Each number is 50 + 15 x the weight over the matrix's rms, rounded and kept within 0 to 99. Layers, rows and columns count from 0.

# down: layer 8 MLP down (transposed), 320x256, rms 0.189, rows 45-61, columns 128-191
# gate: layer 8 MLP gate, 320x256, rms 0.103, rows 46-61, columns 128-191
# up: layer 8 MLP up, 320x256, rms 0.111, rows 46-61, columns 128-191
down45:82 48 60 23 44 50 24 61 41 51 31 48 45 68 50 45 66 55 87 58 43 49 38 58 29 18 59 48 35 53 43 51 48 10 62 31 25 59 66 43 48 33 35 58 47 45 52 58 44 59 56 61 31 18 70 59 52 55 48 48 47 61 37 40
gate46:58 41 51 64 45 44 67 34 62 36 45 51 61 14 65 68 26 44 56 18 31 51 53 44 32 37 31 24 56 43 54 55 62 40 58 31 57 41 39 35 40 71 92 67 72 53 79 68 54 21 42 68 63 74 30 63 53 33 56 55 94 49 79 58
up46:59 05 67 41 49 40 55 26 53 57 50 52 61 31 34 41 48 32 52 46 57 50 20 62 29 75 73 70 40 64 47 37 28 70 65 38 66 48 52 44 69 50 58 56 25 50 40 59 55 46 50 68 67 67 18 41 23 45 34 46 59 38 49 37
down46:66 56 39 60 59 56 25 68 37 53 16 40 21 66 60 51 47 62 33 57 61 48 37 46 47 47 06 40 21 45 53 63 42 39 53 37 37 64 69 53 45 15 41 21 42 12 65 53 51 48 21 91 72 42 06 42 70 34 63 61 58 46 36 50
gate47:47 47 28 51 59 39 26 52 61 34 53 62 51 60 41 66 44 72 47 61 47 42 44 35 42 50 67 44 60 64 18 42 44 30 67 45 26 48 58 24 50 59 34 68 40 77 46 64 38 49 55 80 34 52 63 50 55 36 10 73 38 29 53 39
up47:41 43 61 74 67 18 52 71 59 69 46 39 31 80 46 58 21 71 54 55 69 47 52 57 44 54 38 52 57 32 44 40 36 48 72 47 69 44 37 76 66 62 31 33 45 53 85 30 42 30 48 57 57 66 66 55 51 78 36 61 51 24 56 46
down47:45 55 41 14 72 56 21 47 47 54 71 54 60 11 64 50 26 42 11 41 48 29 51 60 75 46 51 53 65 72 67 39 54 39 39 56 52 47 58 61 41 27 45 97 58 51 32 50 43 82 25 51 33 34 63 81 45 59 49 71 26 53 74 57
gate48:37 24 47 56 59 51 36 42 45 14 41 40 67 49 36 43 59 55 50 32 34 47 47 11 46 59 57 58 50 49 66 56 45 28 48 45 40 43 46 37 56 66 54 76 30 51 36 45 34 51 37 53 39 43 51 47 80 49 58 37 41 58 46 59
up48:47 46 44 81 59 57 56 64 57 58 46 64 39 31 44 37 54 70 51 40 68 28 66 41 72 74 70 71 52 67 37 93 51 25 41 34 44 40 31 67 53 46 48 46 31 51 69 48 52 49 69 22 38 30 76 54 41 61 64 44 59 35 48 50
down48:61 35 30 59 77 60 39 49 48 70 65 51 24 49 65 38 06 43 57 34 50 28 62 32 63 62 40 62 43 56 49 70 52 84 47 66 87 52 47 28 39 53 51 38 07 35 15 41 55 51 62 80 42 33 55 51 63 33 57 45 38 62 81 61
gate49:58 42 57 45 66 53 52 39 55 72 47 51 67 42 50 61 19 41 65 45 63 66 76 64 40 44 59 45 56 41 45 58 53 59 25 66 50 53 60 38 64 59 42 39 66 86 55 32 39 17 39 63 55 53 58 64 54 38 77 64 44 52 55 45
up49:64 50 60 49 48 57 45 31 80 75 67 62 53 37 47 19 56 47 44 57 56 31 49 42 70 45 57 42 51 54 34 48 61 51 58 58 41 68 18 37 80 72 39 57 28 67 52 66 72 63 60 56 48 44 67 43 54 58 40 30 48 43 30 40
down49:50 55 59 54 56 47 55 23 44 47 69 56 49 50 61 57 44 51 60 52 45 28 58 67 50 55 21 30 35 38 53 51 62 50 39 46 43 64 51 53 14 36 66 34 57 49 70 38 63 49 39 43 62 19 42 44 63 47 51 81 36 66 64 32
gate50:55 42 55 49 73 45 69 54 71 39 53 75 47 28 38 61 50 43 27 46 41 60 45 66 48 67 47 34 66 49 26 45 52 61 47 44 50 65 52 42 72 36 53 73 50 53 70 64 60 46 38 38 31 48 30 43 53 68 73 18 49 35 84 67
up50:42 60 62 68 43 52 48 55 62 53 66 50 64 43 26 67 31 59 15 34 71 37 54 72 44 33 43 54 37 40 39 74 46 74 62 73 19 21 70 58 22 34 45 55 40 51 38 69 53 27 43 71 54 42 52 48 51 59 70 46 58 66 65 69
down50:46 43 66 46 20 43 61 57 58 77 81 76 48 11 52 77 47 37 58 47 59 26 71 61 45 25 47 51 34 66 51 54 51 45 66 46 45 52 64 63 63 60 22 55 54 64 53 33 40 74 38 35 29 19 50 46 77 59 54 42 30 37 44 26
gate51:50 36 25 38 50 41 30 25 14 31 50 51 49 77 75 46 35 52 46 33 37 53 43 49 50 48 53 57 55 46 64 69 68 48 47 63 47 27 52 43 51 46 50 57 47 48 46 62 51 43 55 59 48 60 59 39 39 50 46 27 72 52 60 32
up51:68 59 60 59 58 47 32 47 51 48 46 47 68 49 49 47 61 59 60 43 53 81 61 51 62 72 42 53 49 31 45 57 39 34 49 68 65 24 30 48 19 59 54 31 47 37 36 30 58 52 96 66 20 47 18 57 52 41 38 66 37 48 49 49
down51:68 41 33 31 41 38 48 28 65 51 49 46 65 59 18 36 45 52 20 31 48 51 41 25 32 50 17 78 48 75 35 66 23 51 49 55 56 31 24 38 33 48 44 55 49 49 61 38 33 57 66 72 49 47 30 33 87 58 57 53 50 42 47 30
gate52:42 53 34 24 61 48 42 59 48 59 75 61 71 58 39 39 33 46 51 50 58 60 43 56 37 34 42 26 53 43 44 45 40 47 26 61 25 62 65 85 27 25 71 55 51 60 34 63 57 57 39 59 31 59 65 22 30 83 78 32 60 43 87 80
up52:64 08 88 45 64 71 47 74 46 49 42 59 76 43 52 48 42 60 63 34 56 30 49 64 29 56 62 44 36 73 31 56 53 71 16 11 61 34 62 37 48 59 54 39 43 55 16 55 73 56 72 34 29 49 28 40 29 51 46 12 38 61 35 60
down52:61 60 36 64 28 60 43 32 36 35 60 37 61 61 65 72 49 83 36 62 11 43 33 58 48 69 57 14 44 41 59 51 38 53 83 57 47 56 46 66 26 34 53 57 56 43 45 21 44 42 52 37 43 47 49 69 67 58 53 45 48 33 72 49
gate53:85 65 31 50 57 33 46 24 46 42 37 09 53 55 70 43 39 12 60 38 50 66 65 40 29 69 79 25 40 51 33 62 48 54 66 33 71 33 25 33 44 35 68 57 38 53 41 71 47 78 40 53 39 66 58 30 68 39 35 46 68 72 69 52
up53:17 60 81 35 76 52 36 41 54 42 61 28 45 48 25 58 71 54 47 53 54 49 45 12 51 30 74 54 62 57 31 59 65 39 55 35 71 51 66 63 73 75 78 49 63 59 40 41 47 47 33 84 41 53 66 46 75 48 52 49 39 14 48 73
down53:24 63 62 33 89 49 07 67 40 55 47 46 45 59 58 53 26 37 76 63 53 32 43 33 51 57 45 53 63 35 68 31 31 67 85 69 48 47 35 66 52 00 44 33 58 61 64 32 52 62 58 65 40 58 38 56 52 66 75 08 31 45 54 35
gate54:54 55 53 66 54 29 43 38 40 36 40 52 56 37 24 83 45 53 62 38 64 69 53 53 45 35 23 55 61 65 25 70 43 71 66 21 51 44 69 36 52 51 54 44 23 41 51 86 56 25 73 41 26 14 58 61 35 35 41 38 75 48 23 56
up54:48 29 44 34 54 33 50 50 59 36 45 46 46 51 51 57 52 59 23 44 69 83 77 48 37 52 61 22 24 57 49 31 22 50 47 48 51 65 43 25 47 08 60 39 36 35 43 54 70 29 75 65 59 25 29 44 58 71 57 53 40 49 50 75
down54:52 42 79 17 62 52 29 50 42 62 24 56 53 67 50 27 43 19 74 10 56 69 31 62 33 45 47 63 28 72 36 51 49 46 64 33 24 50 35 28 69 45 48 48 31 68 62 46 70 31 47 34 48 63 79 41 55 62 48 50 60 60 44 72
gate55:46 58 57 40 52 29 47 23 95 55 36 80 31 44 62 21 71 36 29 61 58 53 43 27 39 61 60 59 47 45 33 65 61 56 34 56 58 53 58 63 74 68 64 46 60 55 50 94 50 62 58 50 41 11 42 38 52 77 67 29 42 37 47 54
up55:41 57 64 44 34 42 36 69 69 48 37 53 49 55 37 08 65 29 30 39 78 52 78 59 54 21 64 73 38 78 46 59 54 86 81 47 37 32 45 27 74 32 51 72 46 66 40 60 51 51 42 59 66 48 61 56 40 56 49 80 74 18 35 48
down55:67 56 38 93 37 61 52 18 52 48 37 45 53 30 79 47 28 54 42 50 65 50 57 54 28 35 34 12 52 57 39 50 62 46 27 50 26 57 38 69 18 33 49 43 55 32 42 35 49 34 60 10 39 74 47 58 42 34 62 61 55 80 30 44
gate56:35 52 24 62 79 54 38 46 27 55 61 44 35 64 65 67 60 33 32 58 32 73 50 41 21 31 64 60 27 37 55 84 32 42 69 24 42 72 44 49 53 63 21 43 24 57 70 65 30 37 41 57 61 60 32 42 53 43 37 51 46 36 43 45
up56:07 42 46 78 62 54 56 39 64 58 47 43 45 40 48 65 59 72 64 42 46 20 86 41 57 38 50 49 15 50 61 36 44 54 37 58 07 47 67 54 67 35 47 69 55 52 59 49 45 82 62 43 33 76 58 37 52 40 47 71 32 46 42 49
down56:40 56 54 47 74 61 95 72 46 32 52 41 60 10 34 46 31 83 47 50 45 41 53 57 49 73 41 71 51 58 41 40 51 64 44 27 46 61 76 57 57 57 79 65 22 55 12 50 40 59 54 58 63 59 26 43 25 65 34 62 65 65 49 72
gate57:24 36 29 55 51 45 41 55 38 43 11 26 54 65 60 72 27 47 35 46 35 34 58 46 60 61 64 49 23 54 66 59 50 50 50 49 73 53 58 63 46 42 32 83 52 34 72 45 59 60 56 27 49 73 99 62 48 52 60 49 51 43 47 61
up57:57 22 57 61 74 59 46 76 27 71 81 25 50 35 31 62 65 63 57 66 52 52 32 56 46 52 65 51 64 56 30 53 50 49 38 75 34 36 43 57 39 47 55 17 91 65 79 45 61 54 50 50 52 66 23 63 48 57 29 42 40 37 35 57
down57:72 54 59 55 75 38 52 27 59 48 61 46 34 50 45 26 70 38 26 91 47 27 65 46 59 57 31 46 29 29 46 37 47 57 69 38 41 37 48 57 67 57 31 59 55 59 44 42 49 39 20 41 36 54 52 21 45 31 64 74 76 57 40 54
gate58:71 50 42 62 72 34 41 62 48 18 77 60 43 58 56 48 24 36 44 47 48 47 57 47 82 16 33 41 43 51 60 64 58 63 67 42 73 53 46 54 40 09 50 64 49 42 44 55 28 29 37 32 67 37 73 77 37 55 64 34 60 42 39 44
up58:77 22 51 35 52 36 48 36 60 18 66 71 37 44 67 36 62 64 32 40 31 67 55 42 56 49 41 64 43 36 47 53 46 55 59 53 60 55 41 52 84 63 51 64 59 60 34 53 22 26 63 60 56 56 75 23 41 54 54 32 58 72 55 63
down58:31 31 46 29 73 57 60 81 55 34 73 68 72 42 31 53 35 66 51 20 58 42 43 43 64 60 54 49 50 69 51 35 36 13 34 32 79 35 62 55 73 61 36 61 44 59 80 59 64 36 46 47 35 50 57 49 54 65 37 53 46 23 73 67
gate59:58 59 61 49 65 51 58 39 63 41 33 32 43 49 42 40 51 54 75 45 56 55 62 38 32 40 68 56 67 44 57 59 29 51 51 67 33 54 55 57 56 30 58 33 65 35 64 46 35 57 34 27 49 56 41 43 86 41 52 46 49 55 44 65
up59:59 34 50 59 61 49 63 47 79 48 37 62 62 46 59 61 36 57 54 52 44 49 68 59 38 65 64 32 50 54 35 61 56 29 46 45 12 52 55 59 40 46 45 56 31 54 56 63 41 48 53 56 29 52 77 55 45 41 73 62 53 54 64 39
down59:51 32 65 37 99 38 46 59 51 60 51 29 39 48 41 53 49 51 20 63 61 28 35 21 48 67 49 39 66 59 56 46 53 35 33 78 49 40 54 70 50 57 34 49 32 37 64 31 42 42 44 28 46 52 36 18 44 32 70 28 60 38 30 58
gate60:59 35 35 25 39 61 75 19 15 40 35 37 58 61 33 58 37 40 37 55 62 77 67 35 47 64 22 41 39 66 19 47 45 46 54 53 57 44 53 59 56 44 79 29 61 68 59 51 33 57 46 24 40 40 42 42 64 50 32 44 63 67 59 58
up60:44 44 57 53 43 63 69 48 29 35 37 75 44 55 60 56 27 56 46 45 72 62 61 36 59 42 46 48 46 50 40 24 56 42 70 36 45 81 51 46 89 75 57 54 81 59 43 55 49 39 56 42 59 28 59 41 64 42 34 46 67 81 46 58
down60:59 37 58 35 85 66 48 25 32 59 57 52 51 39 74 54 46 34 54 61 27 75 43 49 51 44 38 91 37 40 57 58 45 57 49 46 27 29 39 63 61 40 48 78 49 99 21 41 49 56 32 47 80 39 70 40 42 49 78 34 54 47 38 95
gate61:51 60 34 45 66 51 24 58 50 65 40 44 48 41 65 76 43 41 39 34 50 15 52 33 52 59 53 49 42 62 78 24 61 33 48 87 50 52 58 37 21 60 78 33 41 57 39 21 60 62 41 49 47 53 64 55 23 47 21 26 22 27 75 21
up61:51 73 65 61 64 55 40 55 07 33 59 59 65 75 79 55 37 26 47 30 54 33 37 37 41 44 41 62 20 66 47 43 33 57 60 22 58 32 69 50 29 48 73 45 12 53 72 44 62 45 48 61 49 22 67 40 21 42 65 48 54 91 60 41
down61:49 30 52 54 32 69 62 54 66 50 36 59 57 64 64 30 47 33 42 28 68 68 50 26 57 50 44 34 65 42 52 28 65 54 69 44 37 67 47 57 35 75 42 46 67 55 31 56 34 46 63 28 61 41 60 24 38 59 52 52 39 69 99 46